python train.py --norm="rmsnorm" --attn_scale=0.125 --parallel_block=false --init_std_qkv=0.0395 --init_std_up=0.0395 --init_std_down=0.00503 --beta1=0.9 --warmup_steps=200 --decay_fraction=0.723 --final_lr_fraction=0.0 --max_seq_len=256 --train_tokens=100100000
Each number is 200 + 20 x the weight over its row's rms, rounded and kept within 0 to 999. Layers, rows and columns count from 0. The size before them is the row's rms in percent of the matrix's.

# down: layer 8 MLP down (transposed), 448x160, rms 0.0664, rows 63-117, columns 120-159
# gate: layer 8 MLP gate, 448x160, rms 0.1, rows 64-117, columns 120-159
# up: layer 8 MLP up, 448x160, rms 0.105, rows 64-117, columns 120-159
down63,098,213,220,223,186,224,184,203,224,217,202,188,198,188,194,192,242,184,201,228,214,215,182,179,224,205,207,176,247,216,165,211,232,223,173,202,190,194,251,188,207
gate64,102,212,242,201,213,191,185,209,199,200,184,204,193,234,207,235,191,227,198,183,198,181,187,225,179,190,186,178,178,195,265,216,226,197,188,180,198,167,160,212,178
up64,100,205,204,219,179,209,218,188,209,213,185,206,190,200,215,209,234,235,179,161,177,229,183,190,205,207,190,203,242,208,201,199,195,185,229,188,195,201,191,250,213
down64,099,193,185,236,237,206,171,183,190,200,192,240,220,211,185,202,185,188,186,202,193,146,218,211,229,184,162,202,236,196,228,219,209,162,214,212,189,186,200,210,221
gate65,095,212,195,212,190,185,175,227,165,205,194,186,234,205,199,223,201,162,184,204,197,212,211,222,228,196,215,222,243,187,231,209,188,174,196,222,221,192,229,205,226
up65,098,195,161,199,168,190,194,203,169,193,232,169,249,206,218,172,209,190,188,193,225,213,220,188,205,203,224,216,222,204,219,208,192,204,200,204,171,214,209,226,164
down65,098,151,246,215,186,188,191,203,210,217,220,207,229,195,169,218,201,172,179,194,195,204,189,196,246,182,171,182,191,230,213,203,210,178,225,227,193,203,226,184,233
gate66,102,214,188,195,157,182,190,191,202,233,206,210,190,179,225,186,197,209,248,156,187,200,210,168,207,179,189,193,177,192,223,205,202,162,221,202,225,199,156,225,247
up66,096,170,198,204,206,210,215,209,191,196,168,223,185,140,203,213,173,161,226,202,195,183,169,250,178,206,204,174,188,212,208,198,211,202,178,197,199,166,227,191,192
down66,097,201,189,214,168,231,213,217,224,206,217,185,197,189,203,205,201,216,213,204,197,190,197,179,176,234,205,208,189,188,225,178,178,229,165,185,166,207,185,209,198
gate67,104,224,202,202,220,197,234,190,211,178,184,175,198,216,168,198,207,192,196,145,174,233,227,225,205,200,196,184,196,202,209,221,196,216,223,199,196,200,222,206,189
up67,103,209,208,198,178,189,209,190,180,187,190,210,234,215,240,199,182,197,223,212,190,199,208,187,188,213,187,187,216,193,222,193,203,211,168,217,166,240,223,194,194
down67,098,178,186,193,199,191,191,186,186,191,179,187,200,176,188,203,182,203,206,192,239,193,170,198,211,181,229,174,190,201,203,214,206,188,192,216,190,226,255,233,205
gate68,102,167,199,204,220,201,181,193,194,202,192,185,199,244,220,142,203,169,208,178,215,237,226,167,192,212,169,206,216,182,195,188,219,191,185,187,206,191,178,227,177
up68,102,206,215,172,213,175,208,165,178,228,190,217,203,197,163,172,237,206,193,229,198,173,199,213,190,161,197,201,217,195,205,199,202,219,154,193,231,216,210,174,233
down68,100,159,198,207,245,198,209,192,213,214,165,187,161,179,207,179,222,166,188,178,210,177,222,209,195,205,159,178,211,209,178,206,187,199,191,199,222,207,192,205,198
gate69,103,222,227,194,209,176,242,199,180,202,223,241,176,195,166,177,200,160,187,189,199,217,206,232,156,212,195,236,209,172,194,211,199,201,214,203,177,189,191,180,207
up69,099,194,150,217,191,223,167,225,216,202,172,205,193,207,175,204,196,214,218,184,186,196,204,191,194,189,219,192,159,260,197,195,182,215,219,185,219,216,209,184,189
down69,098,234,206,190,217,201,204,206,226,190,174,197,213,166,219,211,215,192,207,182,219,204,185,180,214,160,206,193,178,187,233,189,177,212,155,239,178,195,198,220,178
gate70,098,181,222,241,215,209,188,222,218,190,175,199,191,171,179,215,195,199,206,181,230,184,222,213,202,204,190,221,175,178,202,179,201,226,151,178,190,183,209,216,202
up70,102,194,219,199,212,194,196,174,232,167,174,169,174,178,210,176,219,184,202,193,237,189,211,191,199,200,182,211,165,136,191,195,169,234,167,191,181,196,202,199,213
down70,105,203,195,177,198,217,188,276,190,215,195,189,220,181,206,192,180,189,235,188,192,200,187,202,224,204,169,189,172,194,210,195,196,213,191,211,210,230,243,211,221
gate71,105,211,184,200,198,210,197,203,184,214,196,252,173,211,198,202,141,189,175,190,178,219,218,202,233,250,201,248,170,205,191,164,193,204,200,180,231,219,189,221,202
up71,102,197,203,183,199,205,235,197,204,219,221,245,222,179,180,180,212,224,160,219,204,196,186,203,252,216,185,231,167,215,203,201,199,210,210,209,217,182,203,170,190
down71,100,207,214,224,200,188,169,253,173,192,190,205,213,205,216,194,175,221,215,235,188,210,173,212,212,208,233,200,175,196,209,234,183,206,190,223,173,221,234,174,217
gate72,099,214,192,229,175,225,204,204,195,161,209,188,226,216,168,178,182,194,203,181,191,236,216,203,171,184,211,201,197,177,189,183,181,196,182,198,184,216,215,210,173
up72,097,193,190,196,172,187,222,197,214,214,199,222,205,205,221,218,216,189,223,211,197,178,175,204,206,192,192,197,194,192,219,235,194,195,224,215,214,179,155,212,211
down72,102,215,166,154,223,150,188,158,191,195,230,167,191,237,223,185,178,225,194,188,215,202,161,216,184,199,181,204,240,207,210,196,218,167,188,216,207,209,195,228,200
gate73,100,179,203,219,173,154,240,197,195,145,235,210,188,190,201,217,222,236,237,219,222,206,172,217,167,155,189,191,205,192,198,206,207,205,226,206,219,191,185,200,221
up73,101,250,217,213,198,207,158,184,201,216,200,199,178,172,176,208,193,181,217,193,209,186,203,189,201,183,196,217,221,169,199,157,165,206,203,221,183,202,225,174,211
down73,101,171,215,195,211,193,188,209,187,167,222,211,177,173,246,213,227,202,190,192,144,204,207,177,217,227,218,190,218,186,188,187,184,191,186,215,200,192,204,181,191
gate74,097,228,226,211,219,211,193,220,203,171,215,225,166,180,216,207,191,204,220,173,205,194,214,222,218,214,164,219,193,217,176,199,186,160,213,204,177,192,191,218,173
up74,102,237,218,217,194,202,177,173,182,192,181,179,174,203,174,214,213,189,186,205,229,213,221,193,164,231,209,172,206,226,174,185,198,262,209,192,197,194,216,213,211
down74,098,198,230,205,204,201,215,167,201,219,239,176,221,209,189,223,217,203,201,198,186,196,216,237,234,218,208,195,196,217,158,212,191,173,211,194,221,175,208,207,177
gate75,099,178,219,189,193,208,225,269,206,230,230,210,198,212,189,177,195,190,187,184,195,193,185,237,229,205,180,196,176,179,203,191,232,163,207,194,218,166,193,196,191
up75,096,243,200,205,199,215,184,177,200,180,203,206,209,158,206,182,214,171,253,199,201,190,201,184,204,195,195,172,219,198,225,215,213,197,235,226,187,211,189,198,204
down75,099,170,197,230,195,206,198,218,197,221,186,241,215,186,211,235,165,202,180,219,210,195,200,191,155,175,168,185,163,181,188,163,181,242,186,197,214,192,199,193,204
gate76,106,202,206,227,142,203,237,174,177,199,213,221,222,187,186,148,170,191,231,194,195,204,226,200,188,174,178,179,199,181,203,194,225,179,200,151,140,214,185,167,194
up76,111,180,201,174,191,209,195,195,180,189,214,155,190,243,196,204,231,216,174,197,163,181,234,192,218,222,185,184,194,219,194,174,191,186,227,222,194,183,208,187,215
down76,105,193,226,223,163,199,185,227,222,208,196,194,162,204,208,188,173,196,214,237,203,176,213,244,200,216,232,178,220,236,209,207,238,196,184,164,165,200,211,168,215
gate77,102,159,191,190,158,179,187,198,189,220,214,203,210,215,158,189,212,212,187,188,211,208,188,219,235,173,170,212,188,233,201,207,170,200,180,172,191,196,197,225,187
up77,097,205,149,231,197,179,210,226,200,219,238,190,222,202,229,196,217,209,163,186,156,186,232,209,200,180,223,160,228,209,224,211,220,202,177,225,221,207,227,192,217
down77,095,199,186,199,200,215,212,192,210,170,233,206,211,215,189,216,228,209,181,230,181,161,200,247,189,168,194,206,195,200,192,217,193,206,199,229,210,169,203,214,200
gate78,097,223,222,198,205,201,190,202,204,197,188,179,183,186,216,152,190,173,157,200,224,180,224,193,171,223,201,177,199,191,240,187,184,214,192,216,174,235,202,253,202
up78,096,213,190,228,239,190,238,178,214,223,199,191,196,206,184,152,222,215,250,224,171,212,186,193,201,215,188,196,190,210,230,219,198,201,190,179,205,195,201,186,172
down78,102,216,194,192,211,191,223,158,217,205,225,212,208,216,212,171,203,194,166,203,219,201,187,206,177,251,184,201,206,189,222,191,197,182,204,205,178,182,231,177,195
gate79,102,215,191,165,193,207,167,170,190,181,202,194,176,203,196,222,211,186,219,207,226,214,182,180,205,191,150,189,208,169,226,211,209,205,188,197,206,199,193,215,163
up79,100,199,212,219,167,215,192,186,193,165,220,195,216,213,223,211,196,204,217,238,202,193,215,211,172,232,217,172,216,226,190,187,166,183,181,222,218,203,188,213,184
down79,101,209,204,228,203,236,201,250,212,201,207,169,196,168,186,182,220,195,194,193,196,195,203,178,195,220,167,200,200,184,236,174,210,215,201,227,221,164,172,200,224
gate80,097,214,229,190,177,226,158,248,189,215,231,224,233,192,188,242,205,194,203,172,211,235,235,193,195,170,199,202,232,208,179,188,189,198,196,172,185,243,199,216,196
up80,094,186,214,181,200,217,210,144,204,174,169,162,172,162,213,199,195,194,208,190,187,195,180,217,189,184,217,208,202,226,242,224,185,230,198,220,198,224,226,194,202
down80,102,215,203,191,206,188,187,210,174,204,169,209,163,224,183,190,208,171,205,176,204,202,204,185,197,218,160,227,218,260,144,186,205,174,190,219,213,206,226,196,213
gate81,099,201,187,204,190,224,190,250,240,199,200,178,184,214,222,195,189,209,201,193,207,202,202,229,221,211,206,224,192,168,181,207,240,215,194,198,182,178,184,213,197
up81,100,184,232,206,148,184,211,189,161,233,228,175,211,242,185,185,185,198,194,207,187,196,211,197,202,168,184,179,187,196,239,192,226,209,191,196,187,198,197,207,210
down81,099,177,191,237,199,225,194,217,218,178,155,206,201,174,206,184,189,177,201,179,172,230,187,199,175,191,208,171,208,173,191,191,195,188,205,191,185,201,210,235,188
gate82,103,200,196,163,226,190,205,175,221,226,190,186,156,201,186,166,220,183,198,183,228,210,171,190,218,183,166,161,183,213,185,203,222,217,220,215,214,234,212,207,193
up82,102,218,183,176,165,206,214,200,158,185,200,221,226,182,211,239,207,187,220,196,201,193,162,204,185,211,181,196,232,200,215,200,202,209,181,189,206,228,212,191,195
down82,102,215,219,171,210,215,229,175,242,228,164,162,180,192,180,198,238,202,180,182,193,189,187,227,192,198,186,203,198,180,191,202,220,187,238,220,180,189,182,203,203
gate83,106,211,228,202,182,223,191,171,178,205,216,193,231,208,197,182,188,190,188,208,198,177,212,171,219,232,182,206,205,189,236,183,187,188,205,173,167,215,227,206,202
up83,105,208,224,199,241,203,170,190,195,207,206,211,220,195,203,190,186,202,183,247,213,173,214,215,206,186,228,190,181,222,217,193,177,179,192,189,190,173,219,248,210
down83,103,187,240,225,233,218,197,202,189,187,213,214,200,159,182,225,205,226,205,203,217,176,200,215,219,204,209,185,208,205,212,196,201,197,190,194,200,218,203,235,219
gate84,103,195,197,231,190,188,196,220,195,171,195,226,212,223,223,194,213,200,246,225,188,175,203,220,186,194,188,218,172,164,231,180,226,194,208,211,191,207,179,254,187
up84,101,199,216,165,217,178,198,168,200,209,181,172,227,193,208,208,173,227,219,224,189,185,148,205,215,183,202,224,187,236,207,233,222,184,202,228,214,216,173,162,212
down84,103,209,218,211,194,215,206,188,203,176,205,181,145,220,187,229,213,200,204,163,227,205,220,173,194,203,218,209,235,190,211,187,200,197,205,191,175,224,215,195,214
gate85,098,214,200,232,187,240,221,205,185,204,223,216,206,192,191,202,187,223,192,163,177,209,161,238,208,166,160,197,175,212,188,201,215,202,216,193,202,221,219,256,163
up85,102,203,246,230,223,204,198,203,190,188,244,183,233,212,204,191,142,189,226,189,228,181,232,154,186,184,202,159,169,172,210,197,187,186,177,197,229,224,217,214,209
down85,099,220,178,227,195,248,196,164,201,212,177,209,186,209,225,192,211,203,216,242,200,168,200,191,186,194,219,170,193,198,195,199,190,206,198,210,200,183,175,200,196
gate86,101,185,196,223,201,237,206,186,202,199,204,222,214,215,237,198,200,227,180,206,188,205,218,209,223,263,205,197,205,216,216,178,234,215,211,178,189,193,219,196,209
up86,100,172,234,169,187,162,194,181,188,173,166,224,181,209,197,192,197,178,202,223,214,196,229,173,199,208,202,217,214,215,212,206,187,164,187,186,208,221,164,231,211
down86,102,254,181,205,185,158,198,188,207,226,238,162,185,184,167,207,205,195,243,168,176,212,218,222,183,205,207,221,168,209,215,212,211,228,205,198,200,185,217,182,213
gate87,095,191,202,179,194,196,185,256,202,201,189,193,189,195,203,225,211,216,195,194,208,225,199,216,190,198,190,225,195,190,184,171,190,197,236,237,171,215,179,225,193
up87,093,189,172,160,201,180,200,204,238,206,150,251,229,181,188,231,227,225,195,202,235,183,205,223,190,201,188,205,197,226,208,217,209,179,197,202,204,202,205,170,197
down87,093,199,198,237,193,212,190,194,160,184,193,186,218,216,211,189,192,197,205,238,181,205,221,153,215,174,145,192,193,187,156,186,201,173,209,209,204,208,192,191,201
gate88,094,210,214,211,206,196,186,223,178,222,215,195,197,184,203,199,173,205,225,190,203,216,188,187,163,170,192,191,192,217,206,217,207,187,176,226,219,182,212,230,231
up88,093,167,196,173,176,176,192,157,223,185,193,185,215,218,174,206,222,216,207,232,174,164,185,236,192,206,191,191,148,206,195,224,196,236,204,176,207,215,200,173,196
down88,095,240,214,184,199,187,231,239,187,205,192,213,154,213,218,209,192,208,167,217,224,179,213,182,214,203,198,224,207,191,205,182,182,175,204,191,223,238,200,193,169
gate89,099,186,194,182,171,205,209,187,169,165,199,226,201,196,216,201,197,197,218,184,188,258,188,213,226,182,215,183,175,162,178,219,211,207,228,211,193,194,195,224,235
up89,100,221,196,210,210,197,193,238,191,203,199,188,188,189,220,203,202,210,204,207,212,212,221,180,170,219,186,230,192,194,183,246,194,196,177,207,191,199,173,210,174
down89,100,172,225,164,166,218,193,218,195,181,222,191,176,177,214,216,194,200,190,193,193,181,159,209,211,196,217,199,179,192,198,194,222,246,191,203,178,223,184,180,213
gate90,102,189,211,187,208,212,265,187,201,210,185,207,171,207,201,222,188,193,212,221,211,196,204,194,169,197,228,158,195,236,198,243,197,170,195,175,184,165,184,188,234
up90,103,191,205,212,192,188,139,191,181,219,212,223,202,203,180,200,177,250,197,209,236,196,212,171,178,220,204,195,173,184,201,165,205,205,159,217,191,239,193,222,207
down90,102,203,234,191,235,175,164,217,186,174,188,191,197,169,205,211,192,192,184,187,194,173,201,180,178,220,211,190,208,230,220,167,244,205,206,209,191,216,209,212,194
gate91,107,170,232,189,191,226,179,237,177,192,175,178,189,176,212,259,239,169,212,212,218,199,205,204,204,209,188,204,196,209,157,194,197,184,180,192,181,173,160,217,212
up91,098,197,187,194,184,199,177,253,206,203,184,204,192,208,185,213,216,231,189,177,221,211,193,213,193,193,202,209,202,186,201,196,217,218,222,179,223,185,203,190,190
down91,097,211,214,180,228,202,200,237,219,214,196,205,203,167,216,227,194,209,199,231,221,188,184,177,220,193,195,212,195,240,214,242,230,184,194,215,193,188,202,207,189
gate92,099,212,227,193,189,203,193,258,174,217,185,202,232,187,201,185,194,232,183,193,214,218,196,208,235,232,185,171,192,199,208,186,170,226,206,181,224,212,162,217,198
up92,095,212,224,190,234,202,195,218,163,187,241,168,237,180,228,198,228,241,209,195,204,193,174,239,183,183,185,199,216,179,170,220,176,188,232,188,196,182,203,185,182
down92,094,175,225,211,200,196,208,304,220,203,160,194,199,186,173,208,223,190,184,181,181,195,196,177,214,233,190,211,183,205,215,182,203,176,207,193,231,214,194,189,177
gate93,101,179,196,176,180,207,176,199,154,187,182,195,227,218,219,178,225,177,239,174,205,181,220,207,194,182,188,214,205,178,222,179,197,159,168,185,213,184,234,244,209
up93,102,207,208,211,213,204,188,230,212,199,241,151,204,204,194,179,181,211,192,188,180,173,179,226,192,165,202,192,192,182,197,224,227,176,231,190,198,195,192,225,238
down93,100,200,238,156,182,186,180,255,240,183,189,231,176,207,192,204,209,190,184,215,173,194,226,186,186,204,214,230,166,218,180,220,238,218,197,219,199,238,201,187,196
gate94,090,161,218,195,218,234,202,192,233,204,167,201,223,162,198,225,208,177,176,198,183,195,166,202,214,199,226,208,183,164,201,196,177,207,206,200,145,166,218,191,179
up94,087,199,181,230,226,217,217,207,194,189,209,224,181,196,207,191,190,179,216,175,170,197,202,190,176,197,192,192,187,190,222,187,203,215,214,190,205,202,199,179,225
down94,094,182,217,202,184,178,186,163,205,226,179,185,165,220,220,211,182,201,197,196,178,200,194,173,237,192,221,197,210,145,193,221,206,152,200,202,154,192,191,203,207
gate95,099,214,188,220,192,222,168,207,224,207,200,250,220,205,172,190,212,217,224,204,221,167,220,205,184,214,185,184,204,192,188,231,160,194,215,182,241,236,197,204,192
up95,095,188,175,225,197,165,222,202,218,192,220,223,199,221,182,196,221,206,189,185,222,235,181,196,208,217,216,214,181,199,196,171,214,218,209,193,200,221,188,164,183
down95,096,218,220,155,196,210,171,232,183,198,216,167,219,193,201,218,205,194,172,222,189,198,238,208,161,179,163,181,233,198,216,168,191,213,164,188,221,179,228,179,231
gate96,102,237,245,199,182,196,229,235,195,214,224,205,222,232,175,211,209,210,220,185,231,191,204,236,201,205,176,190,235,210,197,195,174,192,190,218,195,199,227,165,195
up96,095,173,175,223,195,200,178,222,244,208,191,219,182,182,246,228,189,181,180,198,219,209,202,204,181,248,202,187,242,207,204,188,185,202,216,211,229,209,156,226,201
down96,095,213,178,227,221,183,207,230,202,228,203,165,201,205,236,226,172,183,170,161,230,203,212,199,186,210,170,168,191,179,217,207,177,183,216,207,202,213,186,210,214
gate97,097,208,233,200,177,242,174,222,212,214,188,179,226,252,188,144,190,214,235,190,186,216,194,251,196,202,188,189,215,206,206,202,191,197,219,222,202,232,208,221,215
up97,097,177,153,228,190,209,158,179,186,207,158,234,230,208,198,213,228,212,148,195,204,207,209,202,217,214,225,255,191,194,186,187,190,191,201,213,210,204,206,184,226
down97,094,187,237,197,199,221,199,242,181,206,216,194,209,189,220,183,201,204,213,165,192,184,195,182,184,193,171,196,203,195,186,195,174,208,188,166,203,193,248,209,187
gate98,102,190,225,216,185,186,201,198,201,204,192,204,196,162,169,204,216,201,165,205,201,215,207,210,199,218,142,184,170,198,226,201,155,207,197,209,231,208,227,172,210
up98,097,202,186,187,199,215,197,200,187,198,197,166,208,209,185,183,196,201,186,224,200,198,167,216,187,185,189,235,204,213,203,202,178,213,218,204,203,188,236,209,205
down98,105,200,202,241,184,175,219,167,200,218,218,182,193,195,203,195,202,200,207,188,202,214,216,217,213,189,199,205,192,171,228,216,201,234,192,194,190,191,196,191,187
gate99,096,187,208,196,205,237,183,216,199,211,211,218,189,247,203,194,216,212,198,197,185,188,202,190,236,190,203,214,205,164,211,194,188,201,174,188,213,199,224,196,177
up99,098,189,167,211,194,205,198,211,197,182,201,183,200,172,225,163,219,220,199,189,215,189,217,212,160,245,182,196,229,221,206,219,213,191,181,198,213,205,198,200,201
down99,093,190,161,225,187,175,214,217,211,192,201,218,219,187,179,171,232,214,221,184,224,164,174,219,170,205,205,223,172,181,223,210,185,170,197,248,188,198,196,196,227
gate100,102,198,205,210,201,236,211,204,205,191,223,205,202,214,215,199,194,179,218,165,192,212,159,199,209,203,208,205,222,213,231,198,219,185,197,174,227,200,185,193,224
up100,097,199,177,236,166,190,188,199,183,204,197,188,213,184,230,195,219,231,164,182,200,189,167,206,233,225,186,190,210,210,214,224,219,141,196,186,213,183,220,146,185
down100,098,180,180,193,217,192,222,202,211,210,174,228,218,183,216,205,223,204,209,225,203,221,202,196,197,189,207,198,198,212,190,197,236,244,163,208,220,167,222,189,221
gate101,102,211,203,228,219,213,174,212,190,211,175,226,213,210,228,218,221,210,226,210,186,225,215,213,164,238,196,194,198,206,209,211,194,183,180,174,206,206,243,186,202
up101,099,196,193,202,204,226,156,201,188,226,213,223,200,183,173,180,216,186,195,195,186,206,221,185,146,199,193,185,184,214,214,192,206,160,222,200,195,184,208,192,211
down101,105,182,222,251,207,193,216,212,204,196,202,154,182,207,181,196,158,207,211,201,188,188,218,193,215,184,232,190,178,192,186,209,200,182,213,215,181,195,200,179,211
gate102,103,224,239,148,190,193,203,194,186,182,211,232,211,161,224,192,182,170,176,217,159,203,195,214,199,220,198,204,187,203,228,220,203,147,238,198,205,189,174,214,190
up102,102,187,209,209,196,171,201,170,188,214,201,215,209,205,171,191,204,195,154,248,197,215,213,226,202,202,210,202,183,183,197,214,196,172,218,182,234,174,227,215,194
down102,103,197,197,241,218,220,212,175,195,162,193,235,226,173,218,191,174,177,218,190,209,198,181,206,192,227,205,220,176,191,216,151,186,183,200,203,194,193,203,214,189
gate103,096,203,200,163,207,188,200,190,195,189,202,229,217,181,179,221,190,203,204,168,211,229,214,177,246,216,209,161,166,238,222,175,198,178,178,184,195,189,194,171,194
up103,101,231,185,191,169,228,198,241,182,193,208,178,234,212,196,215,223,190,176,190,143,179,208,176,143,214,185,199,208,239,187,172,198,207,189,206,218,219,217,232,191
down103,102,222,209,169,185,189,168,203,238,235,189,227,157,180,241,185,192,217,171,205,202,197,222,237,203,205,164,227,192,242,167,231,186,189,206,225,205,178,206,166,204
gate104,104,177,195,219,189,232,215,188,182,194,169,209,159,188,198,237,182,207,176,193,172,215,197,172,217,221,185,187,216,192,223,184,229,196,208,207,205,166,178,231,187
up104,107,197,171,158,173,204,191,188,190,179,179,191,179,191,191,180,198,224,222,212,204,184,178,217,201,201,225,167,202,176,205,175,196,187,201,195,195,170,257,203,225
down104,111,231,202,212,137,208,182,214,200,217,200,166,223,195,225,201,227,185,211,181,208,241,185,199,194,181,221,196,183,170,240,156,173,185,222,195,200,160,203,202,232
gate105,098,177,225,196,192,160,218,210,198,186,231,213,222,249,205,201,213,185,222,219,199,209,204,205,175,190,190,180,219,194,184,205,248,182,207,192,231,144,192,214,179
up105,100,224,210,187,188,176,181,210,218,217,193,202,207,211,197,192,211,214,170,208,210,239,167,220,215,262,215,183,207,200,196,206,160,185,219,198,227,199,186,209,193
down105,097,231,227,231,198,195,186,224,202,164,179,178,213,161,218,200,173,190,210,229,191,187,222,207,221,223,217,194,213,168,228,190,204,211,192,195,171,183,178,210,211
gate106,099,175,197,218,217,216,184,214,181,205,219,201,170,179,207,199,203,201,175,191,170,213,259,232,202,203,193,196,215,211,188,242,201,232,182,215,146,200,161,197,168
up106,101,222,221,231,182,196,172,218,219,199,217,181,238,215,222,194,214,150,190,231,207,225,173,191,181,195,184,246,170,181,197,205,207,217,203,215,213,227,212,190,201
down106,100,185,213,202,231,240,212,168,205,220,217,204,238,191,189,200,189,205,192,179,226,190,201,237,206,179,218,153,207,205,194,225,179,199,203,215,181,218,186,193,219
gate107,101,184,177,229,211,181,223,217,178,221,207,213,176,186,204,206,243,179,228,204,195,191,184,180,207,210,186,194,224,207,224,218,175,182,208,179,187,170,209,160,212
up107,099,158,168,213,190,222,175,194,173,189,223,217,224,201,195,185,203,212,189,200,178,182,207,189,234,154,224,215,178,236,204,180,194,213,204,216,192,204,173,193,180
down107,098,192,214,170,169,199,224,209,206,241,213,199,230,191,203,180,210,224,199,191,192,184,243,225,235,212,192,202,214,236,204,207,204,195,158,205,195,201,213,189,208
gate108,102,213,185,211,199,226,238,200,193,212,182,218,187,201,220,221,192,213,230,214,218,213,192,194,218,220,215,166,211,182,194,234,190,212,209,185,186,170,205,210,222
up108,104,215,207,197,188,216,204,206,208,160,203,182,190,235,227,239,210,213,212,228,169,208,189,219,196,218,168,200,223,206,223,198,174,219,209,205,180,191,202,222,199
down108,107,195,201,206,214,172,187,256,211,215,167,214,209,217,197,185,202,211,222,207,206,187,182,206,208,209,195,208,219,223,186,214,182,190,228,217,215,207,223,222,172
gate109,088,189,188,221,185,189,165,197,193,180,192,201,194,228,199,188,191,198,181,201,224,220,185,205,201,209,242,178,241,219,201,215,202,193,180,167,201,227,220,192,220
up109,095,205,169,223,209,207,186,199,205,231,196,184,177,173,162,196,164,210,179,219,188,194,176,165,213,194,199,209,227,175,213,201,161,220,186,235,236,194,188,215,194
down109,098,220,240,227,195,205,203,161,172,180,228,214,253,190,221,179,190,183,196,220,200,196,195,170,183,183,178,181,199,202,202,232,199,227,196,191,201,166,198,180,204
gate110,105,215,208,213,172,196,167,216,219,229,215,222,234,244,222,209,172,214,169,203,204,208,244,200,192,192,179,208,200,191,192,193,192,201,209,211,179,205,208,209,217
up110,101,187,219,181,180,184,193,181,183,212,203,192,234,234,200,203,207,229,198,228,195,176,182,179,131,216,192,184,195,227,186,187,170,205,207,194,190,214,191,223,171
down110,100,190,165,198,185,234,194,198,205,192,232,176,225,198,145,201,208,170,208,180,186,198,221,201,198,211,138,190,208,217,182,226,184,185,204,217,222,187,197,191,208
gate111,105,198,195,187,211,203,187,206,182,216,237,191,192,164,179,168,177,193,154,202,212,157,227,198,207,188,157,203,198,220,236,212,177,201,218,186,215,190,191,195,205
up111,104,192,193,201,173,191,183,208,181,216,202,203,212,216,181,223,180,197,192,184,177,215,212,233,208,212,174,190,210,207,210,229,213,205,161,183,198,212,233,181,183
down111,108,196,181,226,209,200,207,224,190,181,213,219,208,188,228,212,206,199,214,206,209,207,177,217,172,220,181,207,200,205,149,187,177,186,202,205,194,180,211,167,222
gate112,093,191,213,197,191,182,185,226,182,180,196,207,209,246,198,197,192,184,174,169,219,252,222,198,205,229,198,165,228,214,173,177,173,222,181,216,234,188,196,199,212
up112,095,197,188,191,178,178,207,207,216,216,202,200,195,195,198,204,231,182,177,208,201,186,221,197,224,182,206,181,218,186,212,175,196,176,201,197,235,215,218,196,191
down112,097,196,179,185,249,166,171,260,155,211,202,212,164,184,193,221,183,213,191,171,252,217,224,211,230,207,212,198,167,202,206,202,207,224,184,189,201,193,206,214,167
gate113,099,202,221,192,223,217,183,175,206,193,216,241,192,228,193,205,176,192,220,240,204,198,194,214,194,210,221,195,181,210,204,190,184,207,190,223,178,249,207,214,199
up113,101,215,248,184,213,209,223,155,185,209,203,177,202,175,208,202,216,174,237,183,238,193,228,209,193,212,184,200,187,210,225,222,192,189,214,229,211,199,235,227,203
down113,102,174,205,191,216,188,202,239,171,201,191,201,218,201,206,221,227,211,217,230,210,205,222,208,215,212,227,187,208,173,198,216,183,195,190,236,212,207,191,210,193
gate114,097,181,250,194,167,226,211,194,203,211,209,196,225,221,217,211,173,202,171,203,197,210,198,219,222,229,208,223,202,180,203,200,202,202,217,229,216,179,200,199,181
up114,096,167,222,207,167,228,226,251,184,221,225,171,252,176,180,195,192,219,197,227,220,164,211,182,176,217,187,186,212,203,182,211,165,208,223,214,194,183,200,228,204
down114,098,202,226,200,195,190,172,209,207,196,167,228,224,229,248,227,200,201,194,216,242,181,201,230,179,217,211,166,177,203,197,188,213,222,178,193,186,173,207,224,170
gate115,104,174,194,217,180,203,194,199,230,198,188,205,159,216,198,221,213,242,203,211,205,225,196,208,205,174,216,198,185,204,202,207,237,240,193,209,198,186,205,198,176
up115,100,184,166,194,219,223,206,172,184,189,200,199,172,207,183,212,201,212,204,209,173,216,208,216,193,165,187,185,213,179,176,196,188,186,219,193,197,198,190,181,187
down115,101,207,192,231,190,179,182,236,217,231,192,187,200,176,197,190,173,202,201,177,215,216,191,186,242,196,216,128,217,205,224,201,189,183,191,218,215,185,221,203,221
gate116,100,178,160,181,249,221,145,207,218,209,187,200,197,205,254,198,218,224,216,197,208,195,169,235,183,208,218,181,213,197,186,210,212,194,212,213,194,165,183,199,237
up116,096,220,180,169,189,178,209,198,171,199,240,177,214,197,195,196,191,162,212,229,207,169,214,184,177,190,186,223,185,192,217,197,221,201,214,258,173,195,216,231,181
down116,095,215,199,201,258,180,186,194,227,217,165,188,209,252,181,188,210,198,193,186,204,196,163,191,183,185,194,160,210,227,194,192,200,221,173,200,179,184,222,193,208
gate117,102,213,195,216,194,200,204,209,197,186,182,220,202,201,195,197,230,211,173,215,200,213,201,199,191,231,164,201,240,217,192,202,175,180,205,232,200,215,144,227,260
up117,095,191,204,208,148,195,222,211,234,228,174,186,236,215,206,180,185,216,155,219,234,224,207,183,191,212,184,184,188,212,173,174,201,187,210,189,211,189,180,212,211
down117,098,170,190,191,174,183,190,236,202,194,193,163,187,197,211,187,186,220,186,165,221,193,177,222,175,200,208,185,217,197,223,237,198,226,201,218,175,223,219,205,200